Weights of a small transformer language model.
Size: 12 layers, 2 heads of 128, MLP 1024 squared ReLU, vocabulary 8192, 22M parameters.
Training: 470M tokens, 7451 steps.
Each number is 50 + 12 x the weight over the matrix's rms, rounded and kept within 0 to 99. Layers, rows and columns count from 0.

# up: layer 9 MLP up, 1024x256, rms 0.106, rows 107-159, columns 0-63
# down: layer 9 MLP down (transposed), 1024x256, rms 0.11, rows 107-158, columns 0-63
up107:69 61 50 68 59 59 53 65 58 42 63 47 46 57 54 38 40 46 83 40 31 51 54 44 56 54 61 46 64 35 50 53 65 70 51 53 65 70 54 47 58 68 36 67 50 66 41 60 47 48 46 47 46 42 43 70 49 50 43 51 51 76 47 56
down107:52 60 44 53 58 70 33 47 30 56 46 65 38 77 44 55 45 43 30 47 68 59 76 58 28 53 38 56 65 45 44 62 71 43 34 55 39 51 55 50 62 51 58 38 51 48 37 58 60 68 45 50 65 50 55 33 63 40 51 37 56 48 43 67
up108:54 62 58 58 60 45 55 37 54 60 66 57 51 62 40 35 56 52 55 72 92 38 45 38 53 41 46 42 53 30 39 64 57 55 41 39 57 55 65 41 41 44 44 33 50 42 49 59 37 49 35 39 51 46 62 59 53 33 62 49 55 53 66 46
down108:52 38 44 47 56 72 60 47 66 46 43 49 59 44 50 67 50 40 36 53 42 71 37 63 26 65 46 55 49 73 52 43 45 68 53 55 37 29 66 63 48 49 59 77 42 47 39 33 48 53 52 72 60 48 23 56 60 44 28 30 46 83 52 50
up109:44 50 55 57 56 40 64 47 50 59 60 55 61 50 51 45 40 36 56 53 41 67 50 56 46 69 44 57 58 60 41 70 69 49 42 70 37 53 55 50 51 42 55 61 55 38 35 52 52 55 36 28 49 50 48 72 48 57 41 62 54 47 48 73
down109:40 69 44 60 32 42 68 26 49 74 39 17 38 43 44 46 54 43 65 44 57 55 49 57 54 50 48 56 41 33 54 54 53 42 43 66 37 34 39 44 42 59 50 51 32 62 56 52 53 21 35 54 54 57 74 51 48 58 69 52 42 21 50 55
up110:53 52 55 52 72 53 33 68 58 58 67 44 53 60 48 47 54 53 70 54 41 54 81 25 21 38 48 55 71 47 54 43 53 32 46 49 46 51 45 39 44 46 36 56 52 61 44 41 34 50 33 30 58 69 58 39 32 35 66 21 57 41 56 40
down110:30 38 33 66 36 30 51 38 69 49 49 62 43 58 49 64 52 81 48 39 56 42 45 49 21 46 78 82 55 60 51 53 56 56 65 48 50 53 39 47 55 59 67 39 51 54 53 42 56 51 41 41 49 59 63 59 75 41 38 41 25 50 28 53
up111:50 39 40 73 47 43 47 46 53 43 58 42 71 43 54 41 39 43 39 59 50 46 74 69 58 25 37 24 49 26 70 67 33 44 64 56 38 58 57 38 57 33 24 35 56 52 42 31 51 51 39 56 63 48 28 40 42 38 52 26 47 54 51 62
down111:61 49 31 57 57 43 49 62 30 51 35 53 45 54 40 45 54 47 41 61 55 54 43 59 66 65 47 43 65 69 48 28 34 54 30 32 66 54 42 45 65 77 69 41 56 47 49 50 64 64 49 42 59 45 53 65 57 52 58 39 44 58 36 52
up112:55 63 58 49 72 38 35 58 43 68 48 51 40 34 57 66 41 42 60 35 47 48 46 45 44 37 50 53 42 34 61 62 18 43 40 58 27 61 57 28 56 70 42 61 52 32 59 61 41 72 66 48 44 49 37 46 61 45 30 63 58 47 59 52
down112:54 38 45 57 41 38 58 31 39 55 53 49 28 54 48 51 22 32 40 44 25 44 53 31 45 43 35 41 63 47 46 65 66 42 55 49 67 51 42 56 57 56 32 48 57 45 54 64 55 44 51 59 86 44 63 67 46 58 29 70 58 58 60 67
up113:55 67 64 58 49 62 43 46 68 49 57 33 51 49 71 60 41 20 20 58 52 66 42 21 58 55 35 59 40 40 58 75 57 72 45 45 53 59 43 60 57 49 34 32 50 61 54 57 66 44 60 31 55 42 43 61 46 43 59 52 67 62 56 44
down113:42 38 40 37 44 66 40 37 38 26 44 70 60 45 70 58 56 45 72 65 54 51 54 42 46 57 69 31 44 42 27 62 49 61 40 50 36 49 44 25 56 39 46 56 69 51 60 24 51 58 68 59 71 58 41 29 62 47 54 33 64 34 36 48
up114:45 63 60 46 45 41 53 54 51 51 45 54 39 59 91 36 43 56 43 55 70 72 48 40 51 29 45 53 49 44 52 58 60 42 59 60 40 45 41 55 50 55 59 67 46 34 80 46 38 68 57 50 60 67 33 49 58 35 53 53 36 63 30 70
down114:47 63 54 63 43 71 37 56 44 68 66 53 41 47 34 52 63 64 56 72 66 50 56 82 28 35 37 53 49 60 25 53 45 39 42 38 49 31 47 41 48 49 34 45 54 47 70 58 58 61 56 24 42 65 61 47 47 46 46 52 55 29 46 52
up115:32 25 44 70 47 29 64 34 48 54 61 47 58 54 70 53 50 47 37 45 67 68 59 52 46 49 46 42 55 41 50 27 59 57 66 45 68 34 58 32 33 52 36 73 47 50 58 53 35 69 55 32 46 51 65 47 54 45 38 52 20 37 53 47
down115:35 42 53 59 42 62 41 42 36 50 52 53 75 49 57 53 61 37 41 38 37 42 64 43 47 52 46 57 49 36 61 65 45 42 43 48 73 65 51 58 67 36 38 60 51 68 54 50 40 44 64 50 40 64 35 41 57 60 56 28 42 30 23 51
up116:59 37 71 36 52 39 62 46 51 63 47 44 60 58 41 48 47 58 70 41 55 42 66 51 48 52 54 52 32 67 41 80 37 67 56 46 43 53 57 32 49 62 58 53 51 37 26 61 47 56 49 54 41 44 56 64 50 65 46 61 61 68 56 49
down116:57 59 53 57 57 45 48 66 45 52 58 39 58 48 40 44 46 50 41 45 40 70 51 65 63 42 49 63 56 29 56 39 62 37 24 47 31 59 50 53 64 65 43 44 55 80 33 49 63 73 45 60 52 52 49 51 41 51 48 47 36 58 61 48
up117:52 64 44 40 49 50 59 49 47 43 42 68 32 39 35 47 48 46 41 48 42 65 48 58 60 44 53 53 57 48 64 42 44 41 49 57 34 60 28 49 51 49 39 50 65 61 58 49 51 55 67 57 57 56 61 49 31 47 66 42 45 50 52 88
down117:38 35 49 60 45 49 41 59 70 46 54 51 61 57 59 53 61 58 50 45 46 45 33 59 51 42 28 52 54 50 42 46 43 61 60 40 55 46 50 49 67 39 47 52 59 44 69 54 56 57 48 74 39 52 59 40 43 48 48 46 62 52 48 49
up118:50 53 44 59 61 51 45 44 66 83 45 35 52 56 49 57 50 33 58 60 52 45 56 41 36 48 55 50 42 33 48 53 61 60 53 39 36 37 41 62 39 29 58 47 56 58 39 55 53 46 37 46 70 57 39 66 46 61 35 34 44 42 73 60
down118:44 42 40 67 60 50 25 56 44 42 51 51 73 72 61 40 41 28 46 46 55 64 43 43 68 48 66 40 55 36 05 60 37 39 46 56 27 59 56 56 50 16 65 51 50 56 40 36 55 56 41 59 51 52 56 65 44 69 47 47 49 52 53 48
up119:74 69 41 42 44 49 47 40 76 62 71 58 65 55 53 39 55 45 39 50 54 45 35 67 62 34 49 61 55 55 33 47 54 41 50 52 45 50 53 59 45 64 40 55 38 43 74 69 57 37 41 40 49 41 44 47 38 75 14 56 36 67 50 41
down119:39 41 58 38 45 70 51 41 58 56 64 51 44 46 57 30 56 38 38 42 42 65 79 39 71 44 52 45 44 22 30 42 61 42 48 60 54 58 44 31 49 42 67 49 51 67 64 62 54 38 57 63 49 40 64 51 42 53 32 51 52 33 57 38
up120:42 33 53 56 48 20 42 55 54 35 36 69 62 61 42 54 49 42 52 60 40 49 42 42 67 55 59 36 49 50 32 68 51 53 31 27 56 76 46 38 70 31 44 61 30 55 50 44 44 45 53 51 51 60 55 42 46 52 42 69 36 53 53 67
down120:49 49 54 73 69 41 47 69 57 56 84 62 47 46 62 63 53 48 46 67 41 60 23 56 64 40 43 44 64 35 38 44 32 51 71 30 55 48 35 68 55 50 49 45 44 43 67 62 55 20 45 54 52 53 43 52 45 45 45 53 54 49 61 68
up121:60 55 39 45 53 49 46 54 57 38 42 37 33 38 48 64 54 64 67 37 57 39 49 51 56 50 49 46 52 42 31 30 54 62 51 62 63 48 40 56 64 69 53 62 33 59 71 43 54 55 42 47 71 51 50 66 60 33 50 50 63 68 55 45
down121:71 46 64 49 46 44 28 72 45 53 50 55 55 49 40 59 56 69 46 51 55 28 51 44 60 38 60 57 62 46 58 48 33 48 49 27 52 55 35 57 54 46 44 45 40 68 56 64 58 52 65 62 52 32 64 59 37 53 52 60 18 46 41 51
up122:44 59 52 54 45 41 38 67 64 71 65 37 72 36 60 51 32 20 44 57 28 68 64 54 48 47 52 58 58 52 42 51 59 60 49 41 45 67 53 60 50 36 52 52 49 68 55 28 64 36 33 55 58 58 47 45 36 59 50 80 49 53 50 65
down122:53 54 51 38 49 67 64 42 52 78 59 48 21 67 23 56 33 44 63 62 41 82 38 40 48 35 32 52 51 45 54 56 65 36 23 42 49 47 53 53 42 70 16 30 52 65 66 54 38 48 20 61 48 40 39 47 61 43 60 56 44 62 69 60
up123:49 41 60 48 56 46 41 58 66 66 48 47 54 60 55 69 49 65 44 48 49 52 66 51 38 62 80 54 55 62 72 70 51 57 49 51 59 46 54 58 55 59 43 39 62 46 50 51 47 40 60 57 72 48 58 39 49 33 74 49 44 56 43 38
down123:46 44 39 66 54 38 05 44 58 58 60 51 45 45 60 47 45 35 59 74 33 36 41 43 68 66 68 52 64 71 68 38 45 52 47 68 40 41 58 51 73 45 56 46 27 68 56 47 50 35 52 31 60 60 61 49 52 51 46 78 50 53 46 66
up124:33 63 63 64 36 59 39 32 36 65 44 61 41 38 32 61 48 59 55 68 63 70 64 39 44 54 44 59 77 60 30 36 40 60 45 46 48 50 49 38 47 38 44 43 55 47 39 44 43 62 50 57 54 53 48 49 47 56 37 66 20 43 52 41
down124:53 51 60 56 43 30 65 57 47 32 52 41 47 50 53 54 34 70 54 74 58 57 40 45 54 69 28 70 27 63 58 58 59 53 57 64 46 29 23 53 63 53 35 62 37 51 54 57 45 32 49 26 54 46 58 65 37 49 52 44 70 47 40 58
up125:45 46 27 66 93 60 51 71 59 51 48 46 52 38 39 65 48 60 51 64 54 46 50 37 46 39 39 55 52 37 48 41 59 55 40 46 44 42 53 62 58 41 49 49 48 50 70 59 50 26 49 40 64 35 62 33 50 61 64 36 45 51 69 32
down125:41 41 80 63 27 46 57 57 62 45 51 45 47 52 43 54 58 55 55 54 51 48 69 49 34 65 48 50 47 52 43 33 56 51 49 48 44 38 46 29 61 60 34 38 63 43 49 47 49 56 62 38 54 46 63 53 42 49 58 50 56 42 41 46
up126:52 43 31 35 65 37 62 48 47 26 53 72 39 37 37 28 65 57 66 53 48 54 34 43 37 32 39 61 51 59 60 48 50 60 60 48 37 73 45 45 61 38 37 38 51 45 64 38 44 74 33 62 47 35 75 40 22 47 56 63 39 50 52 52
down126:44 40 58 51 56 44 45 27 61 45 41 56 29 37 55 44 41 56 46 45 48 45 58 49 42 70 52 82 63 63 26 64 48 51 67 36 59 50 54 15 32 48 43 55 48 52 52 39 41 58 58 55 65 19 41 51 62 58 62 36 52 61 41 59
up127:58 51 52 70 45 47 37 80 53 69 55 36 37 51 73 54 64 62 46 46 58 36 64 59 23 57 45 60 60 34 46 52 50 44 69 52 58 47 32 51 48 39 52 39 36 38 31 52 56 48 53 52 42 71 63 68 90 58 93 54 28 34 61 42
down127:41 42 49 69 30 30 48 19 42 36 30 56 54 38 41 37 36 58 51 49 62 39 38 62 28 58 35 57 42 72 40 30 38 45 67 57 51 40 53 55 33 46 67 64 50 43 32 24 34 63 52 38 56 65 42 64 52 57 41 30 53 55 30 62
up128:34 45 36 66 54 39 53 62 49 31 67 61 59 28 55 72 47 41 39 71 34 54 46 73 42 50 39 42 52 53 67 49 46 41 64 40 50 52 24 64 39 87 55 22 57 31 33 44 65 55 35 42 56 47 25 61 39 49 50 57 47 71 53 49
down128:41 48 52 61 63 61 45 41 46 61 69 71 60 40 56 74 51 47 49 52 37 43 63 31 52 37 31 54 50 42 55 25 50 51 54 51 67 57 31 63 42 63 53 50 36 59 59 64 48 52 33 49 64 33 38 50 46 49 41 52 33 71 71 65
up129:42 38 69 59 55 54 43 48 64 47 65 71 66 47 80 62 54 50 48 22 52 63 54 50 34 45 49 43 64 59 35 27 52 48 61 47 48 48 09 44 51 56 56 54 66 43 28 56 34 52 50 52 55 65 52 56 55 38 62 72 53 55 54 61
down129:52 51 36 56 71 47 41 54 28 44 39 47 44 55 47 58 54 42 55 48 31 49 50 37 51 23 21 40 56 39 57 68 61 37 37 53 33 59 47 55 65 41 61 74 48 50 52 59 45 50 57 72 42 47 38 64 33 65 51 63 39 43 72 56
up130:34 77 47 27 31 55 58 44 49 51 42 48 53 55 52 34 40 42 50 55 41 91 56 44 63 69 33 92 49 53 47 33 63 48 32 58 29 52 48 67 35 50 63 45 63 24 54 50 48 57 60 43 65 61 74 73 66 51 40 53 59 48 55 41
down130:55 44 47 61 66 62 47 55 36 60 54 31 54 52 59 56 50 43 54 61 45 49 62 52 54 64 47 41 54 46 57 69 37 53 53 61 51 66 54 59 66 70 44 22 50 55 45 57 44 45 54 65 44 42 49 48 48 61 37 52 48 41 48 53
up131:42 59 50 54 44 46 58 63 40 21 37 52 66 41 50 43 51 62 64 55 81 46 60 78 62 67 34 46 50 52 38 54 60 59 69 54 47 59 65 64 67 57 56 36 21 60 53 46 66 47 67 48 45 46 42 40 40 54 46 51 45 45 43 64
down131:52 49 71 39 55 38 49 55 49 52 41 51 37 61 74 59 53 28 46 51 45 60 50 37 45 51 53 44 37 32 47 60 34 57 47 58 50 38 63 46 57 61 44 60 76 57 55 72 33 43 26 43 24 85 59 55 56 29 43 28 45 51 62 38
up132:49 70 55 46 53 53 49 69 52 49 52 42 60 51 55 67 52 43 59 62 55 47 31 53 52 52 67 70 72 54 63 44 53 46 54 42 49 61 41 48 42 32 13 66 53 49 57 47 61 58 49 41 52 62 37 32 35 54 45 56 18 49 58 55
down132:37 52 62 77 40 47 50 62 54 49 63 58 52 41 37 30 56 74 52 25 29 66 56 55 53 27 44 50 63 58 57 34 59 55 43 42 49 66 64 58 40 59 53 60 41 60 59 55 44 45 51 40 48 37 57 51 40 48 66 55 52 59 65 74
up133:59 35 61 62 50 71 35 63 73 34 56 31 58 50 51 70 37 29 50 49 45 49 58 39 68 43 35 41 43 39 64 55 53 51 35 65 45 48 56 28 46 51 54 67 21 47 56 66 36 52 34 60 41 54 46 67 45 58 56 45 55 55 45 48
down133:67 37 52 63 63 45 38 57 43 38 49 32 55 41 35 51 35 44 63 39 62 52 60 68 56 67 41 71 52 48 58 47 61 45 59 40 69 28 27 45 59 58 37 26 70 62 48 43 47 58 69 29 45 48 18 54 59 43 51 47 66 49 68 42
up134:36 66 38 47 43 49 44 58 44 37 51 77 52 28 51 55 59 41 49 36 59 50 55 36 28 46 39 27 55 36 49 74 40 37 42 39 48 43 38 43 57 37 48 46 30 67 63 68 66 39 54 36 30 76 54 42 35 70 29 54 45 69 59 44
down134:39 49 37 41 47 69 44 53 40 47 44 49 48 66 45 51 35 75 59 44 73 44 49 51 46 40 66 57 38 45 28 46 62 51 48 21 54 29 55 56 52 54 43 22 44 49 36 68 68 41 51 34 50 51 28 66 54 45 37 67 50 74 42 52
up135:79 71 43 52 42 28 49 53 62 42 41 52 54 48 25 67 38 51 31 53 48 51 28 76 62 43 50 53 41 57 60 37 44 40 46 50 61 45 42 46 45 39 51 64 52 50 37 59 44 63 43 47 60 60 64 56 75 57 47 45 33 36 48 53
down135:38 51 40 47 46 52 44 54 41 45 23 76 51 51 47 68 35 81 71 58 53 48 60 60 48 50 62 51 47 36 72 87 31 59 47 49 46 47 35 42 42 57 33 44 46 58 54 60 52 47 46 42 50 48 42 36 39 44 57 52 46 57 46 54
up136:27 41 50 53 59 60 55 53 41 76 74 45 41 57 38 52 56 73 30 54 54 36 56 24 32 51 60 49 53 38 30 92 52 64 20 55 34 55 49 51 63 86 75 35 44 37 65 55 46 46 75 52 55 30 53 40 44 57 52 71 54 51 60 62
down136:25 33 53 63 55 54 57 17 72 52 58 44 52 43 67 43 67 32 48 66 54 42 38 50 43 59 34 65 56 57 55 44 68 42 43 51 50 58 67 53 41 30 51 42 76 70 42 48 48 66 38 74 54 50 49 81 53 51 60 52 49 77 51 49
up137:43 47 45 37 43 22 64 58 54 53 61 63 33 55 34 74 40 37 51 61 40 55 64 41 38 53 39 59 54 58 38 74 53 55 59 82 47 23 74 60 30 38 59 52 47 41 65 54 71 57 46 42 50 55 55 33 49 56 52 38 63 41 42 48
down137:72 44 37 68 51 58 57 43 66 73 50 52 53 55 43 25 41 26 59 50 39 30 55 45 48 54 39 51 60 43 51 59 62 47 36 41 44 49 70 77 58 39 46 58 20 43 67 59 64 45 30 56 69 40 69 72 64 57 29 33 50 41 47 44
up138:60 42 47 84 58 38 48 53 54 36 61 28 47 55 48 38 57 26 58 52 43 46 56 54 40 57 37 54 39 49 47 52 60 45 58 64 64 56 50 73 49 52 49 47 33 54 45 67 54 60 34 60 47 60 49 26 46 73 63 59 38 57 50 66
down138:56 48 31 44 63 45 16 60 48 49 65 46 69 63 57 72 63 52 64 38 61 48 39 55 56 33 51 52 48 45 56 40 68 27 53 60 38 26 38 40 26 65 43 61 47 52 50 37 36 59 50 34 33 43 62 52 61 15 40 46 55 46 42 48
up139:30 24 54 28 60 36 46 44 50 48 36 69 46 37 57 48 48 42 61 49 32 47 75 53 47 55 40 31 42 48 36 49 64 50 63 60 47 55 31 58 34 61 52 64 39 55 61 51 43 69 26 43 41 53 61 57 70 76 46 81 59 42 42 53
down139:80 54 29 55 61 61 49 64 46 65 49 34 51 49 47 43 72 63 45 57 50 44 50 38 29 48 26 41 40 56 60 44 56 44 55 39 54 41 71 40 42 33 34 21 80 66 57 54 47 65 39 56 62 55 47 47 37 30 54 41 48 57 65 57
up140:62 53 78 44 33 64 67 67 60 37 58 46 51 55 52 53 34 65 52 54 30 62 44 58 53 54 53 29 73 52 44 50 37 33 32 53 45 57 50 72 63 59 67 54 24 47 66 13 51 36 30 47 60 71 45 42 39 53 50 24 56 53 53 54
down140:32 36 55 56 37 47 59 30 40 48 58 37 79 59 65 67 53 58 48 52 42 39 76 39 58 49 50 40 64 57 69 51 36 39 49 43 55 53 69 29 41 41 43 69 52 42 47 64 41 40 38 43 49 46 58 62 82 45 56 54 47 52 38 42
up141:59 35 73 44 29 40 31 41 57 32 43 28 45 52 51 49 58 75 43 68 47 36 59 45 57 46 45 27 51 71 50 52 41 64 54 26 50 43 78 50 58 36 51 46 44 62 55 51 39 54 43 59 49 41 63 36 56 63 75 63 51 56 36 53
down141:28 37 57 57 68 46 49 30 48 44 42 52 52 51 27 63 49 23 30 57 59 37 66 68 64 42 33 64 53 57 42 90 41 54 75 49 51 60 40 33 49 49 17 48 30 37 47 26 67 36 53 48 49 44 75 35 59 57 29 40 33 41 58 52
up142:49 33 53 55 47 46 63 67 54 21 58 48 31 50 37 63 58 44 32 61 35 64 26 56 52 45 37 50 57 58 48 34 45 63 43 53 66 48 43 47 45 63 50 59 73 62 60 63 55 59 59 42 38 40 51 40 72 70 37 41 37 56 55 72
down142:39 51 49 42 33 52 65 48 42 62 44 52 64 53 52 43 52 48 37 49 70 55 44 55 51 26 44 35 50 55 41 48 32 47 57 57 48 34 59 33 61 60 42 45 58 54 44 51 47 53 59 61 31 44 74 56 59 47 74 56 51 39 33 24
up143:53 42 65 41 49 46 62 44 37 42 52 62 43 50 49 39 47 40 46 54 64 60 47 48 45 51 56 62 49 54 50 53 60 47 60 30 56 48 50 55 50 45 47 47 47 53 50 54 56 38 51 64 53 58 60 52 40 46 48 64 56 48 35 54
down143:55 41 50 41 41 31 42 45 47 42 48 46 53 63 50 50 40 59 62 46 51 50 51 49 49 44 47 53 56 61 35 63 42 40 39 54 43 56 57 54 63 52 48 48 55 51 52 47 53 44 42 44 49 44 41 54 63 58 42 54 56 59 56 57
up144:49 30 57 38 60 60 57 63 69 45 42 61 60 47 69 50 69 48 26 44 52 78 46 58 48 54 44 63 49 57 50 31 42 65 49 32 59 55 51 47 79 36 57 45 75 52 58 73 44 60 55 50 55 49 36 57 59 65 54 41 39 49 39 61
down144:57 74 62 47 36 44 44 78 48 71 48 62 42 61 59 51 45 29 61 50 25 28 43 65 41 33 51 59 52 59 53 73 50 48 33 55 50 32 49 56 47 34 44 42 41 35 62 51 69 54 50 57 32 49 41 18 46 67 35 58 52 41 34 64
up145:65 65 45 47 43 55 47 65 49 65 50 37 47 75 53 54 40 34 48 57 48 61 47 53 67 42 39 42 55 54 69 49 54 51 52 47 22 54 40 36 60 55 45 35 49 66 48 42 36 44 48 61 38 23 40 46 51 35 40 53 65 57 46 54
down145:41 48 54 49 45 61 42 45 43 58 53 52 48 59 59 53 62 79 48 26 52 47 51 67 47 37 54 51 56 58 23 45 29 54 55 46 41 52 62 69 60 47 45 50 56 45 52 58 39 42 64 31 57 42 64 71 79 57 38 37 39 51 63 29
up146:44 64 49 76 42 38 48 53 52 53 53 57 54 50 53 42 45 56 55 34 56 50 54 48 27 40 44 27 25 57 38 31 42 27 42 62 15 54 44 51 45 40 70 41 43 62 51 48 62 64 53 46 41 54 40 41 59 68 50 48 47 47 67 54
down146:34 54 23 50 53 38 65 67 53 54 38 68 46 45 35 37 41 57 50 51 44 54 47 49 23 20 48 53 51 31 63 44 61 48 38 53 37 44 77 60 64 45 79 76 57 53 48 67 65 49 60 45 48 41 60 55 51 19 65 68 48 36 52 31
up147:54 64 67 40 70 57 38 53 59 70 43 58 39 41 46 60 43 60 59 63 47 28 46 56 42 44 55 60 65 39 41 57 56 56 67 44 55 64 61 45 62 54 70 50 43 46 50 52 46 63 46 26 59 62 63 69 41 46 57 49 40 65 42 55
down147:36 54 39 53 57 59 45 42 29 52 36 51 50 69 62 50 67 74 47 58 71 54 42 55 78 43 59 37 40 50 48 61 40 49 34 47 56 31 40 54 62 76 50 51 47 57 50 64 60 43 60 41 49 37 49 52 51 41 47 54 46 55 62 45
up148:41 57 46 38 42 47 51 59 54 45 25 57 47 76 49 51 26 59 50 54 54 47 44 41 39 42 47 43 54 50 57 37 54 61 53 53 54 48 47 62 47 64 29 71 42 50 58 25 57 61 49 78 30 40 49 30 44 52 50 66 48 60 53 36
down148:63 47 38 40 32 23 65 56 48 50 52 67 72 41 38 25 54 54 38 41 45 61 68 47 51 56 44 31 49 36 32 67 47 35 61 49 53 56 39 33 46 50 45 55 47 60 44 59 42 61 49 46 63 55 40 50 63 46 42 45 49 39 28 61
up149:47 40 55 44 48 43 64 34 50 45 46 42 42 45 40 59 44 64 40 48 41 53 63 43 50 40 68 62 48 55 59 42 52 44 52 53 68 58 25 51 66 69 59 32 36 44 46 50 49 64 50 49 61 60 48 47 63 55 49 38 54 43 48 49
down149:58 49 41 48 64 48 42 59 40 70 74 42 44 49 47 60 57 66 46 57 53 48 30 40 43 63 40 49 52 30 59 47 48 45 46 41 43 64 51 63 79 57 53 38 55 49 30 36 56 58 51 74 44 58 52 70 41 67 34 51 34 22 47 60
up150:20 65 64 54 46 51 53 45 55 61 45 52 38 56 58 56 54 38 45 48 41 54 44 50 63 44 45 48 58 39 42 48 43 35 46 46 57 43 28 76 41 70 48 45 54 50 58 55 36 58 66 53 39 39 38 65 41 56 50 67 42 35 39 62
down150:28 41 48 39 45 46 28 59 35 55 51 69 43 56 40 31 56 42 52 51 38 54 68 55 34 49 49 59 47 40 41 39 60 67 50 47 36 46 50 50 35 60 56 58 41 34 76 55 76 29 27 41 48 31 45 56 33 22 31 44 28 49 39 52
up151:47 51 67 51 38 33 49 59 61 53 42 42 29 42 58 45 56 46 81 53 15 30 57 57 42 47 37 72 49 38 37 41 50 46 26 44 54 83 53 46 53 46 41 48 37 28 68 21 42 64 54 54 43 48 46 69 55 41 49 57 68 36 61 70
down151:62 45 44 43 48 24 45 47 28 37 38 53 54 52 32 42 54 56 39 47 58 39 70 42 60 52 68 50 45 50 44 44 43 52 54 27 75 34 38 59 32 43 50 41 65 60 30 44 40 46 35 54 64 34 50 64 51 46 35 58 58 42 42 47
up152:60 48 80 56 54 63 62 57 53 46 68 29 32 72 52 67 37 51 67 75 33 42 54 60 41 29 68 63 49 35 52 41 50 31 62 48 49 49 34 59 49 60 50 46 32 44 22 19 52 43 27 55 29 44 46 77 53 44 46 55 43 63 48 50
down152:45 54 64 42 55 46 47 49 48 61 40 55 54 57 43 37 56 40 53 37 35 48 37 31 23 61 21 32 56 43 48 20 58 33 36 37 59 40 51 26 55 66 73 56 50 36 56 44 50 51 38 31 56 53 42 57 38 70 61 60 49 59 43 51
up153:54 55 45 60 65 36 57 57 59 62 32 43 56 29 39 45 44 57 44 38 46 50 45 47 53 22 56 67 53 35 45 28 38 58 72 56 46 42 40 72 64 69 41 47 42 46 50 43 50 77 50 35 56 35 54 51 41 60 51 28 56 55 61 52
down153:33 40 55 46 52 23 57 65 47 21 58 54 50 28 44 58 33 40 36 39 42 56 34 52 35 34 58 40 39 44 58 36 50 43 57 45 47 53 60 50 57 64 41 43 40 46 53 42 26 65 48 49 55 39 60 64 53 60 36 47 37 61 74 31
up154:56 44 35 61 62 39 60 51 51 50 50 36 60 55 53 59 36 39 55 58 56 49 26 47 52 45 57 50 55 65 32 53 51 50 54 51 66 48 46 56 56 42 65 40 57 54 64 54 45 52 62 39 47 62 31 42 50 42 42 47 38 75 58 39
down154:47 38 46 55 57 30 39 54 68 35 68 51 42 50 53 39 52 35 46 55 55 48 54 42 51 46 58 52 54 51 49 42 59 44 58 52 37 47 53 51 63 52 38 38 55 60 43 39 40 26 48 50 46 58 61 61 30 64 61 46 42 45 63 62
up155:63 48 54 65 63 51 60 51 52 52 71 43 35 44 27 73 60 53 51 50 64 60 66 37 57 45 47 60 42 60 59 54 49 35 50 55 41 38 29 42 42 52 43 42 39 51 67 51 54 34 70 63 65 41 51 51 34 38 56 46 43 49 57 47
down155:23 49 53 73 41 61 43 31 42 15 40 39 61 33 53 36 42 57 40 56 37 48 52 33 61 34 48 61 62 38 36 64 55 35 69 56 55 53 46 47 49 62 65 56 35 49 49 50 43 51 27 44 48 58 61 34 77 43 39 59 24 41 56 59
up156:51 43 72 27 50 61 52 52 53 57 30 44 40 36 55 42 43 45 48 46 55 50 49 57 44 59 46 41 74 50 59 43 61 40 53 38 56 51 41 48 35 62 45 50 69 40 42 43 41 40 40 38 38 33 57 37 44 46 28 36 64 44 42 71
down156:47 50 56 59 42 47 35 41 57 44 40 51 66 56 36 44 31 38 41 53 34 55 56 54 57 58 58 38 58 49 63 45 52 67 43 58 18 46 54 36 50 60 59 52 50 50 51 37 69 52 71 22 54 55 46 70 41 70 57 44 47 52 32 48
up157:57 56 57 48 58 66 40 44 70 45 46 33 41 51 39 44 39 47 49 69 47 43 55 41 36 44 50 54 53 41 49 53 39 23 36 46 36 48 47 64 52 57 70 38 53 41 48 54 36 28 41 65 53 46 69 55 46 58 57 61 61 35 48 45
down157:54 48 64 57 37 32 60 55 47 37 33 51 50 46 29 44 47 46 65 52 41 44 51 82 53 54 46 44 34 64 36 41 47 47 59 62 32 49 59 33 66 43 59 44 54 68 52 35 53 44 54 37 60 43 36 79 43 64 48 68 59 34 59 72
up158:67 48 55 39 54 55 40 45 36 35 72 57 68 32 47 61 32 56 59 50 48 47 36 30 27 45 54 55 42 33 58 50 52 39 46 63 61 64 60 49 75 31 46 72 51 41 28 38 72 48 52 61 80 35 47 43 58 55 38 47 59 59 62 60
down158:53 53 59 40 23 55 45 40 40 40 57 56 52 67 52 50 76 56 49 35 55 58 44 51 40 41 59 53 51 44 47 63 38 30 69 51 57 70 50 54 43 64 65 52 52 45 50 30 61 70 61 52 37 59 44 56 42 33 56 43 50 55 58 75
up159:47 40 47 60 59 59 45 46 43 32 49 40 74 46 39 72 51 64 46 48 53 55 51 53 51 63 26 56 46 52 67 54 63 48 43 68 37 56 44 47 44 49 43 49 59 60 31 62 25 53 60 72 57 39 65 50 53 61 40 46 42 57 27 47